Part of a small language model's weights.
Architecture: normalized queries and keys, capped logits.
Each number is 128 + 32 x the weight over its row's rms, rounded and kept within 0 to 255. Layers, rows and columns count from 0. The size above them is the row's rms in percent of the matrix's.

# layer 8 MLP down (transposed), 768x192, rms 0.299, rows 70-86, columns 0-95
size [100  90 109  97  94  98 105 104  97  98 106 105 104  90  94 102 111]
[[133 132 148 148 153 110 172 144 167 125 208 183 142 157 120 173 105 110 151 168 112 105 113 109  60 150  98 101 116 112 117 181 170  85 125 167 146 149 143 112 125  93  71 166  88 131 128 142 139 127 191  89 135 112 149 133 116 155 136 135  87 224 177 125  38  99 182 175 174 118 134  59 140 122 118 118 145  79 157 105 136 185  95 124 173  80 167 101 121 131 135 137 136 133 146 119]
 [ 77 127 148 143 209 197 122  76  99 138 145 160 133 134  97 116 126  86 177 108 133 136 145  93 133 126 165 112 177  93 118 115 166 110  86 128  78 122 142 122  89 126 135 164 106 116 175 112 127 129 145 148 189  81 100 129 132 167 173  88  62  91 173 135  94 147 103 126 153  96 115 132 111  91 154 131 117 140  86 157 162 141 128 110 156 174 186 139 166 108 132 104 190 130 132 143]
 [113 138 133 164  52  76 164  75 120 122 171 122 170 148 153 174  83  77  97 129 165 146 136 138 121 150 109 118 102 204 121 127 152 129 131 121 137 160 206 154 149 210 103 111 133 128 124 110 162 123 144 119 130  80 110 164 135 163  85 131 132 163 104  86 151 131 147 175 122  87 117 131 120 166 104 144  46  97 140 149 187 123 166 107 120 112  90  55 102 125 165  85 177 108 145  83]
 [ 86 114 137 118 200 132 140 136  88 146 108 114 103 135 103 153 138 150 129 189 118 139 156 109 126 139 101  84 142 100 208  82 170 125  73 158 130 106 146 112 126 148 136 122 148 118 123 138 155 149 140 140 172 121 134 106 152 128 169 131  91 135 172 112 119 133 114 121 172 105 107 104  61  64 100 123 175 100 142 186 133 148  99  98 156  80 143 142 215 127  83  79 166 157 178  48]
 [130 102 122 184  45 140 179 128 130 106 161 134 102 133 146 166 136  32 143  75 169 127 162 173  96 159 128  77  77  87 144 122  72 125 115 122 170 159 144 113 134 203 106 130 141 139  86 195 159  73 127  85 102 141 129  72 175 143 135 129 154 101  79 114 118 104 158 170 130 125  98 140 107 115 132 142 153 104 126 165 144 114  80 175 133 123 150 132  79 117 171 129 131 121 100 107]
 [ 82  89 156 185 147 151 137 130 106 193 186 157 106 139 132 132 172 106  85 155 109 168  85 167 176  63 197 125 181 190  75 134 117 167 140 142 102 144 100 158 131 158 165 162 139 110 162 121 161 132  98 113 123 110 146 146  68 131 121 168 138 182 161 166  86  89 100 156 123  81 100  86 131 166 136 140  86 128  94 150 110 101 163 128 132  84 157 187 134 117  81 135 140  90 160 124]
 [166  99 193 129 121 107 125 136 109 108  93 184 138 119 111 177 136 172 145 155  99 107 132  86  94 167 125 138 103 138 126 106  37 170  97 151 177 102 107 137 130  62 110 117 102 144 122 148 113 103 183 133  98 114  79  96 166 159  97 111  93 118  84 143 128 140 113 134 140 167 114 157 139  91 123 150 183 101 146 127 121 125 144  86  52 111 138  93 108 132 102 144 104 156 178 116]
 [132 114  97 115 146 147 181 153 116 139 108 132 132  90 127  93 124 109  84 127  92 101 186 105  62 163 151 184 164  61 193 208 108 131 120 122  83 123 158 139 100 109 185 138  78 136 107 160 143 161 125  92 143  90 121 161 108  86  93  62 108 122 184 105 102 168 163 157 115 111 132 142 134 163 106 144 157 163 136 132 153 120 108 100 197 150  54 177 115 113 142 114 183 153 134  29]
 [143 165 201 152 156  72 171  82 118 147  63 134  76 160 148 136  90 168 131 143 123 104 136 111 129  80 115 139 107 135 125 166 109 153 109  96 124 177  91 125 134 113 133 159 147 123 126 137 140 146 190  76 110  88 134 124 135 109 187 128  62 136 112 139 200  96 104 161 150 162 130 121 174 129 160 118 176 153 157 113 148 139  92 165  80 162  82  34 165 117 128  57  91  89 128 172]
 [ 96  78 141  82  79 211 117 115 114  88 138 121 161 116 149 207 134 102 137  71  92 171 106  96 126 135 157 169  86 172 171  71  95 105 164 160  75 149 110 132 142  88 167 201 100 136  83 158 109  92 139 134 137 175 136 160 180 123 133 136 127 157 118  97  83 168  98 120 124 140 172  97 143 116 173 162 139  85 149 187 110  89  95 109  86 176 135 158 134 113 134 172 110 103 133 110]
 [ 82 161 132 143 137 116 128 160  94 136 122  66 117 105 160  95 180 186 157 108 124  76  40  96 107 123 147  90 158 137 142 126 165 186 108 190 166  77  99 114 146 107 105 147 162 103 117 144 149  64 138 132 125 109 141 116 120 123 109 124 125 116 157  94 108  86 107 109 149 172 110 144 114 161 123 157 195 136  88 135 169 114 145 156 134 139  81 137 100 134 107  92 115 134 142 125]
 [ 67 140 164 132 178 142 149  64 150 154 106 118 111 108 140 165 217  98 153 181 108 141 153 153 168 100 147 117 130 121  82  97 146  57  71  64 130 130 105 160 100 107 137 130 129 116 136 142 128 161 128 143 131 142 129 121 103 121 205 156  92 108  89 116 140  94 104 126 117  85  95 124  86 107 152 161 201 133 145 140 152 132 139 152 117 135 127 113 155 116 115 118 130  71 144 100]
 [116 137 141 134 122 149 138 140 142 137  76 172 116  77 139 133 111 146 115 105 164 112  85 112  68 145 127 138 148 174 110 115  58 191 134 101 159 169 132 107 132 139 125 121 177  86 113 107  98 177 159  89 182 136 156  67 112 155 153 109 166 129 124 126  72 159 121 142 107  97 103 159 151 148 132  88 155 116 120 139 143 150 110 135 115 106 159  56 130  72 196  32 160 159  89 136]
 [102 129 138  60 105 151  72 151  86 163 163 148 170  79 147 108 157 111 109 112 126 150 203 137 109 148 124 192 127 154 121 165 115 115  97 148  64 139 147 123 101 127 147 133  99 192 112 142 207 124 143 134 118 140 101 116  87 131 112 144  99 119 127  43 132 158 126 175 139 140 184 172 121 133  77  85 124  98 166 115 200 147  86 125 171 102  96  85 103 151 167  75 118 120 169  39]
 [144 140 171 122 202 134 115 114 152 110 125 113 126  42 129 112  69 185 131 127  98 119 120  63 113 148 152 160 169  75 141 116  86 104 170 128 148 122 117 133 137 165 145 156 116 151 128 162 128 137  79 154 167 130 135 124 144 128 154 133 150 177  94 164 104 158 115 116 115 171 104 144 131 152 101 113 138 116  87 137 139 143 120 119 131 107  71 109 114 103 144 104 136 148 155 121]
 [ 94 158 151 100 253  62 133 113  96 106 131 124  75 120 181  95 134 166 165 140 149 158 134 149 151 163 111 156 106 181 155  93   0 162 139  85 113  98 103 162 147  68  64 162 123 110 134 128 160 140  75 142 134 151 146 124 142 129 137 162 165 138  65 131 126 113 151 108 148 135 148  70  91  91 102  73  80 124  91  76 103 171 199 132  47 150  96 146 115 132 133 123 149 107 116 138]
 [ 81  94 146 112  79 170 107 169 110 123  98  98 133  70 149 171 116 111 130 153 160 152 139 208 200 120 156 166  73 155 158 135 137 114  96 193 140 196 160 161 127 141 100 195 107  73 103 137 155  98 133 112 173 123  29 145 107 110 183 125 135 127 178 180 123 109 103  89 124 100  56 116  80 134 137 100 150 144 144 146 173 121  95 125 134  84  76 140  99 113 117 164 113 114 129 140]]
# layer 8 MLP up, 768x192, rms 0.299, rows 71-86, columns 0-95
size [ 85 112  96  96  95 107 103  90  97 102  98 106  89  93 103 113]
[[170 121  96  76 158 110 126  84 139 130 128 115 168 110 116 167 119 151  50  71  90 107 122 107 100 141 179 118 152 127  78  71 141  67 116 133 135  92 140 123 145 100 155 180  75 164 123 133 143 152 189 120  94 131 150 127 148  57 115 154 171 116  93 107 179 119 130 172 136 115 124  59 156 128  77 167  98 132 200 119 116 165 119 168 135 135  88 113 140 161  90 179  84 145 126 166]
 [158 117 119 143  94 142 129 111 121 109  84 100 114 153 130 125 104 157 159  71 119  97 163 152   5 150 141 124 128 193 108 149 155 153 167 150 160 140 122  83 141 157  89  87 121 128 145  49 134 167 128 181 165 155 108 147 140 116  80 136 131 140  50 101 121 120 172 116  97 113 149  55 136 163 169 155 137 141 160  79 107  95 125  50 107 184 117  49 130 146 127 174 107  82  90 135]
 [182 139 112 126 144 144  95 151 161 107 116 146 131 143 157 124 132 173  92 159 116  81  89 155  91 158 137 175  82 127  73 209  70  45 152 103  95 104 142 103 148 122 116 150 133  81 157 111 142 115 127 100 151 117 134 121 164  92 163 149 104  93  97 105 129  84 112 100 150 214 134 129 181 136 109 119 117 163  81 147 145 158 121 150  96 121 146  68  98  79 151 126 145 130  69 116]
 [114 157 110 128 124 102 111 123  73 111  93 181 145 163 128  78 170 179 126 104  92  82 149 163 105  87 128  91 112  97  67 122  72 119 106   9 168 120  96 128 159 147 143  82 162 157 119 143 160  86 113 136 122 146  92 112 105  92 179 159 135  49 143 119 126 160 182 121  91 183 181 106 103 114 128 151 192 146 134 122 139 107 105 103 196 202 101 143  87 112  75 155 128 145 131  87]
 [171  52 107 179 126 102 134 117 106 139 127 103  64 165  83 126 167 140  95 131 130 129 127 156 102 138 148  79 125 150 120 122 169  61 169 125 103  79 159 143 190 134 132  76 157  93 108 160 104 141  88 143  97 133  97 150  86 118  77 129 141 146  83 146 162 183 110 134 148  53  59 156 158 131  98 141 157 105 149  73 142  95 147 232  46 142 154 164 156 158 134 117 127  88 114 106]
 [182 183  96 126 160  66  92 120 167 126 167 148 123 131 101 119 191 127 126 121 121 114 106 133  98 138 119 102 113  91 118 114 131  90 135 138 145  88 162 150  62  57 179 180 111 161 159  85 205 127 150 109 162 141  75 113 117 201 119  76 113 105 188 117  97  90 138 146 106 156  84 103 171 124 100  99 128 133 134 133 147  93 108 115  62 118  72 114 120 199 169 129  87 168 174 144]
 [ 92 134  93 169 116  87 141  77  96 112 165 149 140  86 130 169 109 146 127 124 116 188 154 156 110 160 131 129  94 128 147 178 110 109 215 123  95 100  86  48 161 170 145 180 120  50 142  70  97 115  95  77 104 117 158 105  81 102 120 158 157 129 141 106 124 150 127 122 126 152 121  98 156 103 101  75 106 123  97 157 130  73 121  58 155 148 134 149 124 160 163 123 129 106 139 169]
 [151  78 106 165 149 170 160 134 120 130 100 133 179 148  99 139 149 182 119 127 121 102  96 114 100 113 119 139 134 144 107 159 172 145 147 132  80 136 143 100 120 174 141 175 110 139 205 143 137 113 181 109 119 158 116 146 134  89 109  67 134 146  94  72 118 142 184 116  73 152 114 115 151  98 144 142 122 114 138 105 177  84 136  59  55   0 117 107  94 112  98 187 132 132 132 144]
 [101 106 125 160 117 150 166  95  97  85 108  76 141  94 112 137 126 150 130 165 152  81 125  98 119 129 141 146 112 144 150 158 179  83 149  54 111 159 123 153 158 140 137 109 163 142  30 105 126  55 150  99 148 142 155  74 169 156 107 129 108 141 132 144 122 146  73 117 123 161  91 150 215 177 157 101 125 170 154 104  72  80 135 149 112 151 115 107 153 160  96  99 125  73 125 114]
 [158 132 138  92 131 178 115 141 107  71 116  74 139 145 161  83 146 183  95 149 121 166 126  89 131 141 112 107 110 139 163 145 121 124  87 132  39 178  70 114 140  94 124 142  91 187 137  97  77 125 173 132 147 149 141 115  85 108  68 153 112 139 121 135 101 136 133 116  85 159  95 123 116 195  91  96 143 141 144 102 117 137  67 132 124 152  89 138 114 130 138 158 154 117  81 149]
 [149 183  59 133 137  98 114 158 225 133 156 188 108 135 144 128 170 145 152 139 163 212 120 143 136 122 107 143 130 128 181 138 102 190 162 139 103 115  78 102 154 190 129 135 118 127 141  66 110  99  81 151 162 112 132 135 142 146 137 123 155 136 153 147 106 105 130 131  70 135 162 130 111  58 143 110 169 186 114 186 148  53 163  89 106 170 107 118  75 127  60 126 124 173 152 194]
 [157 148 191 124  87 151 140 169 108 124 117 128 110 130 118 122  64 121 102 110 104 115 137 153 113 141 112 152  36 143 143 122 140  96 160 105 127 149 104 121  94 126  63 170 158  76  99 174  96 156 147 159 125 129  70 117  53 124 174 163 105 147 126 153 144  96 113  53  83 120  88 201  80 141 109 141 147 126 156 149 127 187 145 171 104 191  91 114 142 116 111 106 109  98  98 126]
 [137 177  84 129  80 136 146 159 115 172 165 139 108 116 111 140 130 154 153 104 131  71 137 176  84 104 134 104 155  94  83  71 148  76 121 104  59 175 107 100 143  52 146 129 138 109 165 132  73 135 158 118 160 114 115 102 141 136 135 170  93 151 164  64 153 175  81 147 145 101 111 139 175  94  92 127 146 189 175 191 114 123 128 141  99 132  78 174  96 153  92 116  59 169 111 112]
 [107 109 170 130 143 130  99 121  93  58 138 196 129  97 143 101 175  87  88 140 132 135 155 117  93 127 174 118 149  83 108 165 114 100 158  87 164 175  57 147 111 137  95 162 154 164 133 151 166 176 140 105 120 118 109  93 102  94 177 109  80 119 169  55 161 132 127 106 131  98 143 158 141 100 169  87  79 177 144 120 104 151 150 125 117 137  58 120  79  64  93 124 103 131 139 137]
 [121 161 107 138  94 143 138 100 119 140 168 152 112 126  95 108 160 136 136 111 111  90  96  82 142 123 131 101 136 156 149 124 129 153 114 121 140 134  85 120  99 116 159  82 106 137 144 132 127 159 190 121 151 138 107  82  86 149 157  92 185  82 147 131  91 170 126 111 114 146 155 140 136 127 182 129 193  93 162 162 141 106  97 121 179 148 130  80  96  89 118 155 186  84 145 118]
 [112 150  81 146 120 123 122  95 125 132  99 124 117  75 141 122  89 149 139  55 123 130 104 158 133 154 152 182 137 152  84 106 164 136 124 114 108 168 169 112 100 153 189 131 162 122 146 136 207  90 120 146 210 181 124 113 129 187 176 104 143 127 161 194  70 144  98  81 104 128 132  98 137 119 117 111 106  91 136 133 136  91 147 153 138 139 149  91 107 127 183 123 164 129 144 142]]